python train.py --num_hidden_layers=10 --hidden_size=192 --num_attention_heads=3 --num_key_value_heads=1 --head_dim=64 --intermediate_size=512 --vocab_size=1024 --hidden_act="swiglu" --norm="rmsnorm" --norm_place="out" --norm_eps=1e-05 --positions="rope" --rope_theta=10000.0 --rope_fraction=1.0 --qk_norm=true --attn_scale=0.125 --bias="none" --tie_word_embeddings=false --parallel_block=false --init="normal" --init_std_qkv=0.0387 --init_std_o=0.00866 --init_std_up=0.0387 --init_std_down=0.00531 --optimizer="soap_variant" --learning_rate=0.00662 --lr_mult_up=1.15 --beta1=0.95 --beta2=0.98 --lr_head=0.00668 --warmup_steps=100 --schedule="wsd" --decay_fraction=0.657 --decay_shape="sqrt" --final_lr_fraction=0.1 --batch_tokens=32768 --max_seq_len=512 --doc_mask=false --z_loss=0.0001 --train_tokens=138400000 --max_steps=4224 --dataset="wikipedia_en"
Each number is 128 + 24 x the weight over its row's rms, rounded and kept within 0 to 255. Layers, rows and columns count from 0. Numbers have three digits each. The size before them is the row's rms in percent of the matrix's.

# down: layer 6 MLP down (transposed), 512x192, rms 0.226, rows 204-270, columns 128-191
# gate: layer 6 MLP gate, 512x192, rms 0.27, rows 205-271, columns 128-191
# up: layer 6 MLP up, 512x192, rms 0.276, rows 205-270, columns 128-191
down204 104:120140140121175163138104167102122111196101121152136140121130124180137168122126126098123078140155172124162159084143161108122097133135146128150127151135145162123086128111168122109140133103130127
gate205 095:139196140117097116153160145154084118150107123155115131129143124116146146143146150140184121132146118149115113149103128162161153121117097127098137095054158144099115160120122105148149160138088109
up205 094:114148146119159118173145119149075127104145120127130144133132123139109152187091132117115177130122157166160130162133107162115122149144128137136153091113160158117150116175102106119135120103120122
down205 101:119153115154117137154118129139142107089100102092149160118097119119133128146122094091140135110145121090092107094139155129106144110126136138146139104088135115118178144136107140130096113109146140
gate206 097:159167172115157135117102116165110152139112173158159114083104097139142075157076188130135112145137145134104113145175141096124101163118114172132117142138168135197121126154152163142131130124131157
up206 100:145084156144113114148131116146142115075088130146126162105092127108141140099126125143127145112127125119119142097112095129097135144098197146146131142151139150096158155150177149195134117123097152
down206 102:069146133127143103113105144158096191140154116130115138159165153114109133130151120142102095137111089141110123167125124125115137132157111156131103165097122193110163130119175137145123102120139132
gate207 091:132189088137106106109120128163095099167135123121145133099144151158138117155123150112155148095162140134102127077150168135134140127141077109117117146135133118163136128123138112114143150078134164
up207 098:114122149099100122094079130115156122116123142106075113139152125120148133120142121110121115176186111091152133129108098135136153160143135147142131153120116174133145112132144115100135118131117127
down207 100:084090113087135103133117103114124147104116163130085157135136183154202100148130108134110125120098132110160132083103109123109137102145126117101159123122135148125144094075134090133127087127104122
gate208 096:098113115115103131172121109092124128152115149113100075092127104071136161146170115119091113142144091142133133164142165147118180125118130166119123143083155150145135142107072124092146108146135104
up208 092:106169129099133079121161150117136119133126107097142154079165088122092086115115109178097132159131103128122175130127124125089126153124124143139140133155101136145085081124157202140096137105141164
down208 100:115110120169139146136134125169180116094113116137119160138100098150152127124141106138151165168095148145130114143120136142068114129098135130175118127106099109136121101148183121170094095104105120
gate209 095:160138144110077154110139137134124124178108158120151136144191156097104160110108138139126150126138119125139167116160090119118090119097105127104121133114160109179153163127162154113125106167093103
up209 093:152099121120092130139136117123135180099140105122136165087160116118155167125096108137138136082102093146124122137095163137138152144146143165132129062105134134134108127179131146173119104127149102
down209 092:106106094085142096140130161117155090146136114125132098183142116165095137144126139162143125119113122127101114149100080148100127156129057136119091119108143115127129125124147107177130112142123137
gate210 089:119130156102150160145167091100158150184106156102119109112101116149119131141080191158127114148108146115086109139124089109145135094119152097078153121137095168095083129121153101140169127128111142
up210 096:108100147129130125130134150140131114148061128125155142182141140146131110152138106138120128132164092143139161123142157116110103083088103102127123132133107106141080109136139109090133099100097161
down210 097:128143154148117093131138154134107160102127145145182138109130114123149146100127132097125136116084175134140147122114098087111122158107124109242112143160141138156108135109110157112110142105142143
gate211 097:177120084125111135129162108130135119101122140116107130170119133095163126157121116131103117091115128178120142104144142095107120140075090108072137099120134088128094148116132154148120153148089113
up211 098:107108130097129134115088154123082146077142134086119125133143142169107102123133115107115137094151107114137139147107102116080106135172108154133161106136130106099111153128144101150168133135142138
down211 096:133150198155137126164090115108108142154150137136148178153106140116136174103122141125160150135129140134129170074127148096121126143136137166107148117123105106120097120088150152072139120121116134
gate212 094:127162163148133145130139120163141132131168140123133162148122145121148105125132191127112175161155184171115157103114102153141159175096079095111151138153116149138120121103135129117121200151096129
up212 100:125169094127138114146151119160093114140123146090122133144102132116128124117107140105097108137102118125136140098103099107124140136133139101168123119114120107139143143101151150136092173127102119
down212 103:137125103138109129115096115131076150124153139136113148099103118145095097139115167122093121154145153136109105084089157090128126146155122198133145130113148139125134143133100105086167147139120116
gate213 104:180111161120109137155147144095100157129135080143112076078133141130152139088116152119115135102143136116128118130102149155138154171136173101105137132114112134145104133105134169105121157132125125
up213 103:110083137094138151100145137124120127172130123133106102186132126132103086095148149123130139116158109103140130119156102134153160129134217105156165133141108135116146112097105140133093123154127139
down213 098:173140140116149110141074145135114105110204099107113110127104120142130113118166119096114121153100128155104124096121149137138089119126110141118121107117107155127146151123098124115136114163092123
gate214 098:103115078111109134163143131121120142147104118161124135151110122177124171136149085100132094073140119111126139083133110154167138149156124122112150102154141142121138143123128142112108105157098124
up214 097:158104124130151135144169107138152120147142141105134175122126125096117123085099138161107114159129129116148090149119182150079122107146091077117128110114157107096111146144151113097126109106128103
down214 097:168131156082148187145098090106145150120117127129115147090154129121127169164104134090179067158144139105168131106140144140187116173122131137125134134159129146081116155129092123097156068108096139
gate215 096:142167082167092125140163106125117099095164119109132097119090128131155137127089146144160154141107093098138128150118070102089145111098151132152094118103125164146091094097124119113138137149127103
up215 103:144093132098150094136122137119135077115093134162090110165115129139158184130123136129141147131120155161103084100100094110110110127103146104089152129145142140125089092144160143139113136111161123
down215 101:111112142131078157181114133116163119154122179144129137132170156130158145113140096129134134177138101097131121143127110146090162107128128139143167133045111098128119151096141118124137111145121122
gate216 106:182141158111066108135101118131126110065159145112154135129103141078133135142129125144079145158096140126146175115140155123103126117135156158108101127149147118110142119061120117125102124142106120
up216 108:136111122105109155146147133154123115101109123118124145150128088159158090129126101112116081111144141144123158112112100127133119102115136154153170116140139104182159114095119126132164092107122144
down216 104:081112123125129122137105106140117130127168158145125089109118147154122129143112129121081148096136091118150148136156067096094130135067092089087116114153146129102092133156135165130149136128169108
gate217 097:145148175090104132079107129122152075086136151145145127097096126158089130135167108119143131119119123106125099114197084124120135143159118126144111107109132162107127119099135097168132126127107106
up217 097:117127126110135189105132110148136124138077131098068110159125130186111152161117119158144143086181134096076109092162117105110137153158138102120134128140138178096111160141087111115134106114123131
down217 100:090130123096193149124121119151095126137111141126114104115125143096126113109114161080100106110100138106136129115145123108155079141125142164101115115136154095155105126112104128121106129124176134
gate218 103:166151090122102093159119129139133129078167130143142101149112108122124123128119154151156111111088142148122156098127133131122152104094120121115082123184136138075152123124157120151116153161117136
up218 101:110101108098133152097136125125125109133171095130132149167134135101121138099102126144154145114103128114117144125131105131141119108151113062104095159092104144125148130156166089144150165163146147
down218 106:136160134129112158154098116116135110139146125109125130145118139092135170080078143119134116118114125112133146143170160079108138122138159092127094172115136110064109123133139102118194181158137133
gate219 108:145132156159119110149126100106145148121142165138129111155141124148110132128146121176109152102145060114134114138155146102111105143085122112085141102108084108132144084137122134152072128130116148
up219 099:146097082155114140117161125152143147136111126185117157147130107098147096108134163113127120066138135111134140134193140091117125137105122112109091145161140157126131148133103151149106137144096164
down219 100:109120168114141143138114137158132134106102114144128142091171128135185141109112129072164141096091094089136119130150153084152127132123131161163137173098161132127150153126101143098147164111161151
gate220 100:125108120131119151103112120189150097096143137157132163123138184130107092098114167134122114141118164139122084117093111071151107134175149155113128125115142132117141098139147140124171168141137119
up220 102:115101096127092137120185118167165123104136150159134129104117141132112107129120108137150131137126132153137152117172107073097131140149100135143134128122113113131136117122103125122167127141105145
down220 103:093133119094127137107130121132128126132151087124147167166117109109118162072106116109124072140107171123136146160114114139121126098124120146113129128135122104168126082137157117136132133174151145
gate221 093:171139174129093134126144092132097088194103121193127119148116104116126132135162119114129155130121164152162130083142138123122128131108105138102133108131157115114085106138114105104092168099110135
up221 098:120149160164150117100147135155071107139172128119117151106180167158156118142152157171141149162130108115128106138185180108142102179136142147144117160108131121189145100125125143135146110123135153
down221 101:066101159142179094115125179167112137142145106133161160112144130111142134128139130142147094127110127135117116142104101123157133138161150128146152138098129127112152133148099124137135127179142106
gate222 096:136149107131115135122121130172153103127136083148129109118139135142084103149122151101106135129137093119135136141117103095155172117145114164128148124134144141105108157109128122165130125139095134
up222 096:140149128086098146131121126141135095108120145098125145151136175106150109098139125126136139127101111109116129109179136143118125145140125089176086126141148123130122154072115136153127124132114129
down222 095:129117148123120124108176180099135149145103136162141114125121056160077108113113149133114122141108113137072110164140192129069134081113085102109126076104092146164156121090147153141145128081139128
gate223 102:167105146104114140128135143133075146114142137126144131138121118118158116165122102127105168154101105196135098106128162124130182100172152084089177141159173142141130124098140122126139132129118153
up223 111:151105163135146087141090128142112061169118157137113139116121109153112153125135123105136159140148112117111148145142132113163126158130193128130127138119110168139127111123069131134084130109127091
down223 108:105109146103147110142120150135119130136083139133155085143152141127150114126106138127127114132081145083122131151142163086102115097103117107120128124141177135153078146089117103153146159108097154
gate224 103:157111141116127090095139155113100127116114153135134118125134141111117154125108141174154140170089121153114128105129128129118181086186068098144107183099166130131113120137139115097118125170124134
up224 100:091145114138134097148118114105113130103119139131138109170166107094166116119141114123121171122127085127135079134094149146104121114094114130120129122117120067106118145132139117114103117154156096
down224 100:116170104127104119088127136129108142113121090131145156115150164090125138135114110125118122166137136104136156099162126127153133110112087092149153145121152151175146146161164120100167120091126130
gate225 108:119129107143139128155150084133115121105106125111090168078149133070152103133157126121107156183155114129117104121152142094190132139148099134096084141147113117152162128136106093143123148147145133
up225 106:159106152098112118126096157118142083103106121128069142133156178140128139131142107125094160147156119143157185101111154062156112168112128125084131134131146124143103143129100073151121115146149139
down225 104:097131091112124151145151127143098103097099149098124099133136145153122115144158126120109127186122146143116136164144080095138091139132171173101139141081146150131105118124132146130123125151153185
gate226 101:130135142126146113111109101131107122105105126135142127136060109140107141128149135127130135131162127120166086113131159152106164106136083155143115114126154130100105147107167123141124136138105147
up226 096:138095148132121098154136137147106188123127128141157108074106080130111077124149120098161109135123089114142108133141156117137139090102177147136169118132129178148119116142084105100135147103147120
down226 100:132171132106140134110144126120126154131122148156116128128130106165098121132107135131103129173110115155141134153106108118147127112103134088114118114149108149136114109138101135172143095130081086
gate227 094:190130155126132169153122124148112155142131117155175087128144132131129141106125161154113135109125107078128121137135116140154157109143090106140104112139091162090116120122167145138062122142179145
up227 095:122091133111135108132113125157154149132158131111156157142102084150133131139108104157164171116157137112165127173164081183138129133127130095116104121128110149111110106100151185109148104104162099
down227 099:144099142139132145160127142140115155144108156103156120122124143100138141097101121188134098112086139140140135112140122098116153049123128142103078168108123155156114098146115147124152133090077146
gate228 106:109131140121153076123096133117147107157112091154111149084111152146125169129131137143126126128068130104129142129148125091081126111106155120153122155102093142148093129120121141117100129167162133
up228 106:117123119136132114166146135146163114167111118120153166141157123134124151102127120130101168148187113137119152103154054135106132127154125145093184118082147147110097142163156089158102182149080161
down228 103:103179090117136128169128128152109148123124096150124148120105174113135124116115154135172137127115140145116101143116101135121141070107110114117121136176094064111117146133116135154109150139115145
gate229 095:132143155124107163161102127132150162149152116122132112111113142091117116190111150118124143112133113147099119133129088161125111141115164153110120137099143139157153183157120141143152090156122098
up229 093:108125156191160117115110142124180162114112118123111124163139075092120141127131128119146133183148113106127170125147152101147161097124136108143110104145118129169077144168111144112144078122129085
down229 095:111123103120138152123148124169130115181143161115140121128173124146169088150176147147105127130123111076111104108134105137125105116163162104107090086130188142145126169122113127106113135126111140
gate230 099:152130139096127113156129134103088094164166156113158145106104106130141147138132142098124101159097168156103157099128105177150126111104104097155110108170120153137119165110132120138161088096138140
up230 104:081145097148095137120110127125144105078103119133089112147111088101143114112103128123137115139119166128087149097195159108131131074106152121118153147142150144102148122107091104136126110137118163
down230 099:121124084105094161108092112110159127119118148116081109101148126127142122153118106154117126110147150111112085159111118144103151117077101079104084150117127119102052163159161144098069154093081142
gate231 103:119163121077126123106089126143125141142149121145169120108103106113100107142145121134165137153154164126128154106151176104165145113134114098098139131148146131128099131126088140083115113105167141
up231 099:092151139146116162096117166120139142136094146117151098129131120130151107130137146145148169169119148137108136157136130138111171141143144118132165121165103154133148139143095171159095193096080138
down231 100:187101142141138123113142098170140148126143126096090129139143103152132099179116109096135182164174136140135134093118132057113137138115118106132091102072144121131116134145100112098144148140137122
gate232 107:105174101122123125134133133158115119157131134116114174188159123111118140110179108133116119097130156122110107154141152119108095126107181127073140127137155102113147176139148129150147118169097128
up232 099:133123175133160091115108139102127108145131117125120189115166106122111132106129140086120147118140129132145142192104203130152180107123136149109149119131133151131051108113150155102120120120190161
down232 102:171093138121140139139136117153172143149128102134129122124125068121118159128131134159133080144098136189107116129112115114075115121167111109123106116152113119160167105146174179134128146121124059
gate233 095:173131136127125073127141113142105114148158105116164109126156100163120147145107135108189119090107133117124100139182109116150133058130123123138162140124119132127118125154113094149101145101153106
up233 095:086123145151138122103120150141138127087125138079131087122103115129161139114126125110139112136114131160107105134120091069146140148072128145074142117109093138148131131154084130128121144157113085
down233 101:109111125144114112131156112174099143139129149143108136105148147159148137114140139118118112148129098105078114083127122140084155143146149087178169114119152163055164129117151140118141166148123163
gate234 111:110140123117131095158170137095153118146140151146077120138111131127145151185182100137170119109092155156135139135104133168131095123105118147147117125133115132131163116137092134105124102150075125
up234 111:105120112165104117103129154119127142112163087131116131137131108123139162185131160105148152148168133121116125115131143139183120101148120121129141166123082158152180147167082140134149114124131100
down234 094:096126061125120129111102162132115119114173098085127133093095090122115113135131101089109125143115114141148112171170139098132129148122129159092112170156095150147120133149142088150127097159102091
gate235 106:103103118146123171149134125145169125135111135113104104119117119133089108123136117127143137126107085132109050120104094097120135103088065126134112168119105129147141136173137126128142110128148127
up235 103:108115070139127149117125124166148157130165148116112122145131139142117131137138135138108121149122167130142104166109136132111148119146129111115143103157144151115152141097118126154172122120100110
down235 101:123138169158119106148128177120169119069123135133152138121101137155130094093156116161102086146154156142138133114082116124105129141116106141144147168131143147136078159127151114151194104124135136
gate236 103:133115126147135094148108139149102131087130103158106130136108172104142124120167140130109118150196104121125132125148148119155113104112120156158133112119162127133129106115126124089114152163120162
up236 103:136132142124130122131132099115148151132134143089056173138149115085156125157168128116103139142088129152120107122151146095110130126149135144167156105093154131112107188128109151091112141135151114
down236 098:098172147102143113105091164109111159090134107122145142132140153116123125096119119118157104171148123121130135141114126092101132118136172117130097157142139135142167141105149154142117125128125118
gate237 102:147147153097148143070099142124122138084124116097114135130067162152117109171130108121130155128128106140108118101127152152131154099102106136121127081146153122117121119106119096141171115124112188
up237 098:129115116119121165081105080121125137121096146152125104116091101131148147120130156081153170158141116119153112096095197146123083112108127159126162118191121147107151159104119153143154080100113136
down237 103:092100158119118118094100120139134145074136136152105141136136102105104126149144120084162132110110136191123128128139137143153092112079149124144109127132140123142107162141113111097216138154104161
gate238 098:108096094078167114150132103108125110097135145098116109118157111097172122147127084102124118114137110114141171115138132166103161126143142135199152093143120105140143144138151094102149105121089135
up238 097:107088125108157138127130113133102133086118114114144141105102127079106135118164125095129097120114108137094122163134104101125131152124125105153158107134128086144126129124164135108080129121120145
down238 104:111164136161139121169135126102156153164143193113103127167167117133104093122132131132112173155151090147113130116118137132103113145151132151102151088131094100110179146108138126143140139127141139
gate239 104:163165144106093129126146121125159101143121106136131134093158071126123176099132130152123154208175164139122164131098146110143108138134155124080144116136141125103126188066171133149143154146111143
up239 095:117123121131125138145159117137103180145145128166091118161088120156098165137152133124129117109154111132119089061118145137157109143120107097157122132110124143107107137135147166123110113121158102
down239 102:114143139149131135125127147138128142074171128153136134090162092118088128105162111131109126163160114065136116101082086130126149108144121115146093127089127127100154162158077129122142131133142189
gate240 098:117160147113117163076110148109102094143135144141116161101117108152161108202146109123156087136139124109117165124115143138126162157134157119112183158130135117096148123153103124159107115153139113
up240 098:137152129137120154124141163116147169143115099133124143109108155138126113092135130115129111131124109159138141155142141133124152150158101111116146121124104152109081136111185111139117136143147099
down240 099:125102152173099114160124111134165120134159131106128139153139079169125121142119149135125102113155132107119114137134118149082109122132145104133130150098091146156111125128110122100125146124099118
gate241 099:120166149114101131096143170121141074098118117072167149124112116154147098145134119133088113114090147134118122198114136167143127140110140159094115149137123184141108143132142144141135159133106130
up241 101:157109105142136125167138137148160139144139117150128125146108125123095156112131152135120095117149124155129169122139119128163129139080159106104157154136124112129083141186158124133109125132141095
down241 103:101097141106111127150136123093094108123115121120089138137126142144136113155115130090135123188080138127104113119145120135110124120167136130137107164108147126145135104108104126124126156119132169
gate242 106:137135114111133142134112146151115120131103118114148118076141109130115113150129105148128112152166195132156154090068120187148146098123144158139144137141146114104122146138139141106123121102157125
up242 097:119185153151150129150107108147167139141154102137119135131133131133114108117127110075102128110095137129126135135120121135133118103121105107107157147144134159146152121132148136107168139127090120
down242 101:097135139136122136157122105113099144105115135109132111151146079131158105097142169131117177129134138138126127142148116129078137118114115139134121124141114132094134128136154120133164172119137077
gate243 110:126136126122136176146115106195087127138114160119149107139104112163153129150095182141111091153129119129108132134151137081123120136078126107129100111100122131111111139122153123144193092112121148
up243 115:100189140108169137150145116167095078191102103133131124102139134141134111090156098143130125163096151117108136138116125106113102126121146108148129136130097151165133141089170122205132129145143105
down243 107:130117133145151098152144157130130119128090168106158137102121164174130144149112129162126130117125099137135159124090104069094159104121113140130112108082147102135147134150141163130191162152149153
gate244 103:152184091094141125134103137130172106129130141134141123112107107135102136158120114132122115113132083096122091178134127154123164092117112113122132102139115191154119156148080122132088111132110114
up244 101:128136112106135108143084105118134113110119139104124111100137143159114103114121151140114096163115111125114138175090156148151172111120146141137132149111148087137100149143126146152147132157121117
down244 101:177135129139105117136105169094078128110104141078129138157155113139090123129106145144106138132129096103113113124103099111109078115138099137091114143137137090137090125152158148167149128097151149
gate245 096:157150128159133122146083129118091128110165151121135126108107152125153124143140131134128074163149132112165141162129122136126103092143123116118144134112122147101120142080179113111142119135115102
up245 100:113148127132100144089149121163129120096079162095118140154094117141119091149127150141120171118107099111164141125163150090137133117092141110132134103109123167129088117125123100132105176124148150
down245 104:118155140105141113151123136139146134136178112091132156095094142098133139135117136111090125122136104118153145194159137154103145160120136203111103098117124128145106153137140147079114107145166101
gate246 103:115138126117120119143154131112158136121090144155091137124129087100129153148109149046137134153192136121116108136074133147135106115139102114117132140136100162151140138127123110153109151118116153
up246 095:137143119126142085145097167129157111149129104157139136127178143122155134049104101134143084149095140121147109099152140122143129113144146141124109147111160138138138127134098134151132122068140125
down246 097:146118152157176126155132186146158103119140112168151083112162111125121126152165200104109124155127107088096158124087097133121097135132126114101158097134092144178117132109122090126121157130147146
gate247 099:119156092095102078149121103148116130109123114140156083111140112122131113097087092152119119138121164122147120115161102132121129133124167122114108132124093127140103110113098106136128125067120112
up247 092:137115112081086122116121120117144093162146102123109151115111125118152155105107118095142119163116126087113113132116116097115145137123092110116124179098142156110058102082102076106133108115116133
down247 105:147138106128140119156143137119112120113138181122135106116179139119118109156134116144135110121119149143125135101152116132143086140117157110112110129114124176107098134141092185173065096148144153
gate248 087:126161111070114083181122081181086094134092160134145094082123114179104124168112132122118107151149128127103137111130150127150134134162093092156141118148137080138110131162130141132147113158150126
up248 093:121128114087155097125106106132157156139061100114181114166107141147116094160161100090139144121084114149128133163147175105133131156147123091136115107144161105108116140092130129120122107123150139
down248 096:096137161107117128129110140141148163122129055097144155142090109107102154147147094101098122115164123104120159117102144147129144127113141135146142138112101122138123150123115125106097114120144161
gate249 099:148086118152147109124126128103133111102148080144121163111150148104101111153125150184145118129122151127080128133119129131160123108118107096130138154167131135131117139125174132101141123129082157
up249 104:133106132129068122112150137149129146097119119086146104107098131122153142128130133109123114107143156150199135117179049098137142117103144125160150108099107136142142102111156127134099119100134112
down249 098:102143172133089100120118118111144082139147171108144093141105134108090130124101140147110109168101142157094089125106140135139118114126113156121134121140170109167115142092070066113136178141103126
gate250 097:116113134135090087151134140115077115121130116168152076159132107154148116143114151182119168155135144098073113090139113148153133137154115138098140115111095095121081130089150089140142125148145133
up250 100:155159125118122162122142141137125107112164149136148092131119167138128132110167163144125141144132138144155115121110123141168078146163144125166084129102074175063120139142113138172108140142092156
down250 101:123079138097128119106090174138131159169139155088115151099118121134100103123111092108100100117155129123139143169113163129081138132104098133111136140153132119122111068147148127103137090119087139
gate251 104:164159122098134127175140122115110144128124144142164138137128149143092102131109152125148126124149146164121100146154166114109108094157151115057088117088105103094107133158091069133104149130106107
up251 097:135093107131148140103157119111131110121117125109152124115080114131116151157147140103090137133123148112125077101091124113105107132095115134120083129151097132135139147112151148131104121111127082
down251 092:108140151131117135149095123133138109107157123099090140107117138068101132141141124118146106124080162136111179136135085194121120084135128113111142128127081111140133148169139117141109166126130132
gate252 091:125146132110123144134123140102102073103128114112107121104098124177143103105125097080105145163129116117084114052067183140152122133108147112103149135118146130134081150117157113116132133090078178
up252 093:117123116135133145110109114138155126162103124170116123123129129133198190149122138151153096124142168159171102170129155151092154134161085141133128146093158153122166132129135145087159118134149134
down252 095:098114160092135091087139149136108133148095109150103157132121118151129126170145153118131152106134132150107150144119148127131141131133141087139123090119106116133095178095122126121111091134162122
gate253 099:142086116113119085141163118165140097143104122140157134098141132109111138122150109135116120126120091107155092104027151150129134121142098120136149153117145141164141137142130129112138143168146123
up253 095:128130137140093116134132130126157110089074115151116084120149115092122142147145141123136150161080117124172140119166107124121135091118110120128136155139096149065127122112173131101170139115143124
down253 102:127202155130117134114159148126109141111130183176170101094120127117141117124125114108149097115128157157165119097117095144120140145106124093112128131149145161134121103107142121111162132143126107
gate254 109:127139134098103098105148142159125112115155122137112104143140095120123157113132149129160113144114112137140126116147159115142160143145109117113096119180137130150149116129098141105099116147120130
up254 100:106134119134120118112162106126110145147102108118148148133149088132108168117125115126164147094120149138165147113115129139127103160105178049125107151136158146129109097102111133123144164165127129
down254 104:145141116079095113116123120159141086162146177134126081129073165153128129159130150112145127105124135146119144132123134103102134159103105164074129118123104121175131136149140094121086150134138128
gate255 110:146139106113088178126096103083179134102123109114085149121121163109081112112125128122169108155141145120143114122122130121105140119122156120155154102159131153132142132143142127125092122155112135
up255 117:140097130154121073127131099096129100164122169102142123115143129124139109117184132131150151081110155122125118156114182129105139127157134108088131129140080100151147163160099113125084081052157112
down255 111:087133105083141110118116138161089161135077123121134159096168153159109154106134123111142100109095169088088151110128152139108116120122144063110135146117169122129107121152139145140151118117159132
gate256 102:138129131101121111133162146149107116128116144113129139135164143182122169113119116107124117110117135151104154107136143082113225144151129125132132096103089097125181123119162125127092124079179143
up256 098:103120107098166138157157133157168169124111117125109133111143121109087125130124132127105159118129100127130109143138138116125107129173134150097118112167150175130116118054116152150145097177090136
down256 100:169096099147147091118135127178127151120108106144133105121185118150123145133136091152090155112117109120150148123133110064157167089115117138101138143114160107110128106136122148118108117130113142
gate257 100:120099088125155162088144082149103133089140119137135099115150129154129089094135117122179171131112111097135097122151149120097101109175132164125163114122093147136151124113124140152128131102138105
up257 106:153135127119106109120156129116116089123101107141165130160118143118078160163149140114161124127122148145107171171154131167108109110097094141120137119116120113186176121194134121132156141165076107
down257 097:147125126132104109119151139127154172146105125087128145134164103164128128098108112132112129160110171103095137118102146156155118159136132110117160127159146111148144166115125171124123139088150110
gate258 101:126114138085151085122094115110102129120162114153135091117114116128123091129100108167147098166107108086172156146139118111218145116158111097136120148111099137114140123136120127144095141153095118
up258 100:121153154145132133128116150172166103113169122135094156141076159142168138149148149144148148120113128192155157134091169148118129102094136130095124172086133143073097134115095097142134149104153165
down258 101:108117119123114069118082153109162135131091139166134107164152134171129102159134170160121141123134120125104111102131139066096166188151097131105129133126153076093147178125143156115154123144119135
gate259 106:107137108133169122128147114145139173126098145127149111105098125105139112147144170165151174139138170109089124150139134112117079124158110082119138116110143122169082110160133109104160096137146125
up259 102:117085113120179144149168144118128188135100131114141145123123147094103115159104111153164127131086140098126129154153091096147132131135158110120143066124139104179143120132160087107095119115106129
down259 116:115085136141132130139144127104117073121128091160109145151127126145118136138142104145104140078140152131092110161130106110104127139112083089104119092134145126147105089119166073110136138169166100
gate260 107:127067129139097129109126151119126118107130135116137043099090134152133123108119141129098179156086148082151128162138144108117178103135165087117133134114151156132113081134114132125180112129111106
up260 105:114145149157127136133136140160121158110167108140134123133144122144102092138127127139134116121132113133106101121134124098145117122098108123183131129132127115135125154112164093169068174123141120
down260 104:122135105091162133125128112149140110152089157149138118136157131086138142163134132092151168098134092108112137131072117148098109136155163134159117114101118148137125171099104078110114124103161134
gate261 101:143137112110144120159119161130137138163143129150111148112117114138097156123104091090123151090127144130098122157127124140133134153075161145114135119101106151130131156080131173118108151145101161
up261 101:162114084123174116171090126120127145126099115124126116098082130157136151155136154144139112119114137131131152087145147110112110117123157119116154066145067136127136096124144149127138132100126134
down261 102:158098146098161123133156161133152095146139126145090105111108171087121090149101148093142158116123116126122145098100137143166129117091100120101139121131109144103149134150122179104116142138184115
gate262 092:120141114085145083156107125122162134128126153152087175112121111125143098092081132134124145161096101097127086121157141166122098153128116081175163119119107137123124069155185152138150128171111133
up262 101:140124142150160112099119126074143091183124133149110111140139130104121150129154136177153081137135103151090144136134107127122117116142105094132111145113077138112182142098169100108146125129129146
down262 097:133152115125105103116134154155114139138111100145136054142115123119170144114183148142120104110173153141128148132143139123108117167155154130128151112127130132108112087133119106131084179143120126
gate263 105:143096113146138129160136120108153125104128100146139136090152172132118104120159150102151123113122168104099164111116080138147110116113095136149109135149116129107121103074151105089113098098139147
up263 091:105127138121172149147102107076128105147102115121098137121123112129094119105108119119112135128123087107119057122142123102149113142146119147100120094137117162142074109144123172137162177108119134
down263 096:129101111115112142156173179090104120131121126107150112151138130133105164163127150140113144128132103105110183164132146122140140066129109090093134101128130105129160131120118136117096105135151125
gate264 096:166179126101092121121156113132172052082144177138095115097139146151139113113084131108142124104143079119139157106137144093072150157171098123138148123128152136115134103133112147122144131114069076
up264 100:131141169120169123171121109190112126119155114138136132107130112124129121104133090106148166121099165129142123104112198112101154108082103121165160143155114186130115135138131091127113136169128126
down264 102:147131132132127149103124129097131148112096128166103122092117128134152126137106152112083123125089167144124076147137127174130070100102114069101111133088155164164121100109125169099136152121115060
gate265 098:176126131124123125132148127159112152139139137124136100089095115122146133122129124152153109085121124111125129137145133100103140109161129101123143198112155154106135152113156158122139113139153105
up265 098:133129149114099114169114113154127095172165133126174155112164129179173086141140146135124155121145067094155135159109127140151141134096152157146147129127137121157128126130156090159170135124119123
down265 100:129117109156132110112157120113170109171117098106147161129109143133087126100161140112137137110133102130123102128088087163169131089126093155152143122145145150153078118152122163124114123124166136
gate266 100:116107132115129100127125120111105104146108138155106149110158085131141135139131129154103109138106108158134095181105166130131114143174130092099191100106148145147152110134155133129177159160079130
up266 095:117162117133112108103161097123116147133102139188143112166161117136144149138148133122101115087127102145169116161162143125148155103127112153114162129144154154128132123118137121139125087165113123
down266 098:112203118123126089114110141136176142157147139131153133141162141149150122124170158109149091113113188101136116112133133157164115136141127138125134103125145117137133161101131139151124176133171120
gate267 102:131157135103079116148129112129120114129151154099127115115139078141149123099148111127108150141099102146087142119101100116118122116140096137130117119178147150115145127133160141140146076146109139
up267 105:138138123112100124116143113112104107165153144110190130118145147112141136091141115146104086137154144116139118075143144153099116117151095168099074132107133158137130161095140067152134093136097123
down267 101:117115127126132079166095110103136107132117112114138141100105104106126154116113115129135125124083113137154121106138112148132105102101126138106137139148083125133133132156164166118139119121155084
gate268 096:127150093136132134143098123149104101112073080128144131126119167129125129127132092108120160154157105168096112128130069127131181119090141127151110134133095105127169122128130168100141117097113117
up268 097:093161151156128139131123131141129119144140149120127150152097124081120131155126100180156082182111094135115126124107088132105140120129150151105121109087098108119121172124131085104149167170122125
down268 100:103154085153135112114128067096102124094104130094105167114157090159120150120146159132146129140116122141107121137110126111101147164133137127088110137102151149073162135124160145145157141103138160
gate269 112:125098118142148108134138101097116110166144120139139172160130142123102122092112118141087127125141104114111135145131116099120133084134149131119117128114124093100129153136138158097039117117103111
up269 105:116103131145091179127152116166125103118094138134118120124128139098144133151148140116154118111128118113146136137137171134133148142101121158110122148118163067169105124092145143144092104115097089
down269 105:122109114109108103126155120113137118134121124161098091112122118111154125110115067144112138140140120168163094102147155052158113147157124142157149169100140104122149126179125133155113127161123116
gate270 101:163122178107076114125106126103134093082133175128137106082140127110100123132124129126137151146100108154155128117114146181151139104153127083112138124102145117080145102156133111116134092154164104
up270 099:117106127147126154107108136094148075093124138106116158144097108106124146148144161183111104092119098081139133124124123139126141108106100162113131107125146128060132151122164143102117150167141120
down270 098:122120150150083126116135138137102123083140096171098134095140122122082115121124137127097113096152151157121139130096107128120115148171128110112123139130162123089150162098102133150114070102155123
gate271 096:136104075127087102161104128115129152181124155117120133163099145103141143109156134113141105132141119117128143145121153142164163132136148149107191116101151140128196108095117109141128116097142131